Weights of a small transformer language model: MLP 256 squared ReLU, tied embeddings.
Each number is 500 + 25 x the weight over its row's rms, rounded and kept within 0 to 999. Layers, rows and columns count from 0. Numbers have three digits each. The size before them is the row's rms in percent of the matrix's.

# layer 6 MLP down, 96x256, rms 0.0765, rows 54-95, columns 128-255
093:562474495523475510468491509470513490526507494533461551477502523504481505539508511474487491508510582502510518472520499529542501502504524512509482492480500462519478506485486520518502539499511538521497504453537529495543539504543498490522509553496529501506510550524523513516458516476522494505454500511540463496486510501503496511475473516506535513493505525487526517460509513501465514493491
089:538512487474501533506560509512501505510520502517479488511497514531465480491472519451523511476514514508481489520529488462471471477487522568496502518496542513475482464488536512480465479483499524488497494480493536511528455539467471510509462522489485491529507511495501472469495483486513529520526482484529545523474475495472499478494506506516504478501459453464475513502481503498489497485516
096:457485470541478461465502486528497483470506481509548519493510549506490491476502460499523503467522532500499487538523516505444483486553459498495492527537508534532533569466529487465447507491492506513491474527537504456487469511520503477559510531535517505456496543459486497517539507510524530501505498526497524507520499540492504528456495504503497478533525460454497506522465485545511493488484
094:553472516560469500457476487515487503531528495491530512476497565503487503509516525509528539565529473503496520513465539509528519508520491501482506519464490519512428459512450493499488522510487561519474476458512468481522559558466513543484471493473476509520511517458502469512448524488500480504478498529513544473479471502477477516520526512459493510503510507485494518472533472467479531528531
100:493494466501508504475534527484504464478473445478510505478511501483495517503510502491497501506527505505454496491516502507528450490463495515559467514510482511493511492537497513510469529536531465534462505460503479501504499516511519515453504506508472501493514515451540491537508447549492470556531475509541486459507530459507482500487486507509473480503510503558488513475469498475498541535489
108:559535546489520531482502479537495530472491492500472529510498507528497485495478540480488476466505507544509519494512510526535482494483514489526493453503515501505492528546553487483531545497476500527492485496498479519522483477484501489517516455457455512521493487526543464495523524478502510532475499512502501506502521550510493469528491519517518477461519497521524513504493534536522500513481
094:498512519485510492483491520478518531442510455474448506524501527503508544546530531503489503542468452503477518495476501507513556527474498494498513514473485528476467507514507492486541487506503458522485453504475478518527460473446505522459465517496508481533499475488516490491493500523499540487461487533500517499526522496478488518494449487494513472507474535498460512491516502525556482466453
207:507513542501525540496528520539509483500537491503532516489512503518518490507526522536527506491527529509516589517504486513533520505508516497468519495508501501503522527506501542505541499514514509510529509507513500548529494521496561504499501500499515557507532503533499520551503517493533530501474502572571511506567501513516544527526505542471500509487528527463526560494520518530497507498504
092:532438497510473496458489483477546487483504507519498507513460484538514467502489479503501495493510524496513520467502513523489476544500480496523509470525525482527499488478478505517474522501534481479501517473508470500513488519520479524506564539475516512480470513563498530520473511548511515528534489480545497486504504477481522490462457474507479497505475470495537511466472508479479503517486
099:498500479503529479475502460512468535520526560528510506517547484508509486527496508472493513478513538500480497473527517463483532500495567458496463496493477460547469490483531507499491497444495532526512489530490483493516512493523499510486490520525485499478498491503457484486475507504504484476495477457504487527519484505489494501496453523507502508481507461509525524484512536490548492522489
101:469488503464537496527466500535506535501511526525521521477482508508503466510522487474520461485506481530497507486454449519485534538515492475472533466462530488500469513500507498508512483526508534451507542524481491530501490492546531485512485495526495498516522497472532508489486485491489550471516522454474493450538448485493509436484545498532503499476535501501471522511479453513483472430498
087:512469528508516515459464503506519523454524482509525526475446485486482486532535538521456518534489481470491493505480474527508495547492483509503508522468492503450503472492496497472499458478476507498502511479531522510490517491544517529487473492513536527548480547492482533486555484479514535546460491520481442499538514554510522532555536521506501483516464514500501519500500484499551527527523
096:536513517499502490475507505515536522500490533485494447509489538504527475466494534544453505453528503505513514588513530483487513484479514484475499466458541485526499485482472511456478453470497510537507498462475475530519459441469514465465476479482491481501478499503485468532504487517526523448467516495511522536462498516466480504537498496550496513499477506527521484520511509498541528494547
096:474527500499502484528501544521470475512483533446528517542488511485489508531511484458493453494518460430502504532533505493485514518468513497509509521499497511511500488492542497536422523536499445524482512495524510506517517487511517510524519488534486505448495531473489509507478496529515550531519506507516488493510516483460489477566537453478475498469478524513473509509483470480506501458519
103:482470492499513510472481560483487503502472442469500504480487477517537506476537490503528508522503486504503503504504504536444474552552474456486511494492453525494547502493514486538516533495514517509514489496521530501541490499458477478486488520505456506500546486541551554512542491535501503523475494498500487566486514545491480547466545488484505476517528512503477510475496538502511498536456
102:495455501488482446501489503532460507505496519507506519521481495464490480480540499486495469511539488467521514476485467499545502485483510480487540510508497481529496538523490481489464510486521499435518495490526518499476471458520497481536524506535532493509477488514512501536545514498538501497496508523531500487507491488505480500503485470519540480502506495471458498484489495538561508436539
092:520508500505514555515499486533463517532506548503514531522500500521452466512505491508458452476475547507505512458470479498479512511454480531478415528479543517506466503495511505440484505506456494526499500497469510492547522501508527516525554462501509499515497500543490500497506495501468505467472481529547527469524473491488493505494530479497505483542511484519535497476513504473479502452511
099:507516509529505497539468502476503507492495494553449476515551446527493485508494510528507464501480475495485511525514486545504480494533510481523516490529507483506556534510529475506493471516537496484559460518474451535538496515507502518555489489507467481533491446509508484521483491458493472496459537489481483516506445501530504508482445461476503488542501465481494513493495516499472531502489
095:509509508500500501481500513510534515490456457499500513484496512455483467484514505517501535480515495495472470490493476493488521526497552531463483494527532463482480530471461466491475500481417490523501482508460532494492504519480499548509478508544539508518506551458515491522526523481525482537485497506478478502498460500507576494498456497556465476433492508512518493505482499509476510487496
101:474523529457448494514522492553522454488489524478449468506474470467488487525482527510503490502534512502517509503543507557520543554488541529468533492480469491510444449496529529482523499490538506520536488510444497467512481488489506556526474543515467500491511505487532485501491523528493536515519492492484505500490489483467476484480500502525466463504513509520509487507432530473470505513487
099:498521468469492486485479468465494500525527457511464511537522516510463482502506499514491528501539496518495494498486516510509487489511543526451542500481510470505477497561508467453514469487464444498500513516453502489464539501484501491513468475488489495505521520497470468486500486537441499520501511482490453476499511463464489495520521504455466555455493485506491469472504525528516467510536
100:512478481530520502478492425494452569442498518549497542523498497504496481496508417523482515448499468493443480516479530478536463521515548476500485492500519491538505536531550509521522462447495466559478488508453484481482516464505499500505539510527437516501481539507496497491493529482492503531488466479466489531496527530471486453500469513537496482540497515467481527500479504490560486496487
097:511473519507449505547535503500504509509541537550428510543490510474460504509499530501523496476484471488506485535513518515542490436461530546496505469516471508526487524480491536494481504538483489526516505550541514511502474521514497486531492480526521483520479514492519474496474503434508512492524513466485456495535510443506485475455493506517516553509515506558481486508501528498547519470522
105:483505467481487490540530501499490472503508492519489490513479539491482507500510491442491482529522452511474481511515522525508513516504492540454505486499408486513487533525476499448539534490518540511496499474505456501487475469469509507503519525513548547501518500535502526482527493507496508473455564514490483491511486513559522523474459532514504503528548515517491476510489521517478492485502
105:504467498494513527489517507526500502513527483442537510507518519477496506493532512492508540516518490485497491518531467501499504472484512530485488462500442512447496509520543523557499483508481508482490485507496490516492516536506487468499507471502525503482491533509556494477511487454489536477517480509494491511535530470505484519486483518515447492542499515559512490509463503494483463529467
096:502517517516510535518490482485503505530513475455487518502535495530509522528497464530487516466493503494501497478482505526475529518538506488461541460484480488485499481486484543500498491510477488538509519511508496516577464494491477499462503497486519494500554534497467534504490458503505570521504540525478502493491482505451551530489504508462537506524507476474489491493477452471508480471566
100:544486479467476482509504501481511542516533506487495501492495518538492501481505461487527456435494519481471489488526489499515466498524495535519508493493473500506452486493498533553512537488488510494473552510469533504475492521500515475519491542513512538512509465460503519512530516477513503454494511494494472499484470463470557465502535506541501520459514503512497513556473533505481471463541
094:481495522494484477491502514477454512479495482544503520495509519503545544502468484538483514487505486507461473445472517473544497437486490486492433501520542479488487520503512520512510488491510467537539476522528543494495475528499494555505476513530521469491497497525494479498471459464431513493508507475493551505510479500512525520508518524467462492515534456549492476483465486492509489527510
097:499525503489482534502485493484522528510468463518479546509488504497479473473494487522509464466495482526508506481492483492481476501501495510491515553466482460469559469479494523490502503511546470477485515482486523473529496492515481497457501519506536500514497527491531496501496534517489463494453516497538557549489511506495539493496478506503511471458505465560525486505472498499520530516546
108:547478507498484521479524497491490444485481505535513506503531554504491498489514511497475524520518498509435520521501469499498535470459531499545452479503487510469502513449499482487464504539516541489484496522507491524498493480498496484481481546528486532504523543495543473512512490487501516508505474476504479471450520532485504474524477514502465490435494519504520500523513506528474477511469
094:531511543493459539494541464502504489468502503467525484464512551502500488497496469504492506530477475517465511503468458525496471500498505473488458512505463509494498527504516552497490499473512471564501497532487465504487488481483468500509523505497503432538492498509528473506449531497489478442516495458521523544489513546493482470487455563541470495485500495501470518512509535528536487494479
098:491529474467513474497512505461505517535521481537489526475533509525467498534498487534468525543521511491476485481457565485532502480491487482518525459553516485484520501466508528506506517485509535529532501520511466494497501508407475471465510509488511493487494552468508465514478511463477496490512511493519540479479450497494506510554445530474538518504492455466485492466492489493503480489476
092:517466528467511522500457517526548517541512476508522524501514449478486557526500513539496507469547485497522503473481520518498537469459491492492525501464481479511526479481527504452499539526504515477490516547464515541507488467517497531439477499491492490495501476510526483557515497503461522502500446517514506527483528508522515511482532523506497491478528493493476499472518494540488434505515
105:475481503495497483463501493484498533501515499528476501467435432520484513469528503507493516499535516483517503510476446448516454520478453479464496512490479483515475551529493484495483477506538495511490529516493472510500465534541504510507463524530496493468521484471492536501459494502522494546524457475528496481521496465533457522523513474480529504452496509532497529517509487468460505494507
093:526462511538553482480555500529522477467480506513499505527503492477473513470510494519516437459498522507502507498521512509496535493482526496482525500484529521498486526507501513523517494494506477497541480523493503503488505489482453568504528487510525501469497518520463502545467461500491486508490473503524439481498464492490518504507572536520498493482497524549497503502514505528485517521494
103:485545474547510550577494509497495538516494493512495584484465487503463519542488512490504474483470481508496503532484492495487475469505480478494502564479513481523473540522497488517475505494518509464507462481451520474496519513495500479519527508491514499496510500500530485501514479480479513542503527501514476488489436513533451528547496499481494525534497471508470509496510504506495562494490
102:503515491502496476521516493511444497505469466446470512460498471522477508477518489505539534503513498541515503514538454483493564482563487508501503464450470475471472504455500525476518440500485447475483499520520486501545551495500478510498484540498506474476490477491524494528476475481511512545519515475512508504506479510514508486481498497519471480480527505497509506508530493487513533471490
088:496462487516498501440479509459516577527497486525503510498501514433491512503540505522528476534495481443465495471484492490490527469530532482466553495510524517533485491485520518521480514506543484496458542486530445527473472524539495483496517517483544500499502511484524509521483477464504510527530524497492499556494512480553491531528473490473532516534502514546456475488454472495507516497501
097:492515485482524505505472503486479549490519516567544484526518488538463484530538493499488526537515514456454521473462502492464488505519519501530526483526484485473521515556521492489493489505549491484501502516520536490477513492517504488508492524492492531468505480512449470493490477469534510510493477512487509466502519490476482558486515513541533549520447517512487513522552527513528495506541
091:496508496477482486465479507507514461540481484520448485463457485492457506502530512536516501535490514463501517500499525500537462508502545543448518529507495488412497498519470530494470495485526509489520528485515525508486497489524496504539467461461476499544468448472475490518479464500491510524453498501520518501516482469487459489542522510472514487507462438479523529497491488521524468494525
095:490485519456542513502511488492422516497511484472470499514518475518508494522530481530472563515475490502461482489516487531509467459527518469499482517488507531508510487525498497525503520490527499527475520500508519525452535493525500488478519510525490481496511501502484492534532471475506494476476493483465489527517460511500464505495520507524551513487481506439502467531514499516459458517485
105:530521478501518496505455473515537484471491548464514485457542477484500466560505453490485470527540495451508472459504477491487504501476520530451493493495551526546561488500503478506453526483499477520521488501534475499498507514476502485486507508478498531557502468508521454533540482532506502555568496508487479497507486470534493493505500527545523482557489507513507495567512470493510515494485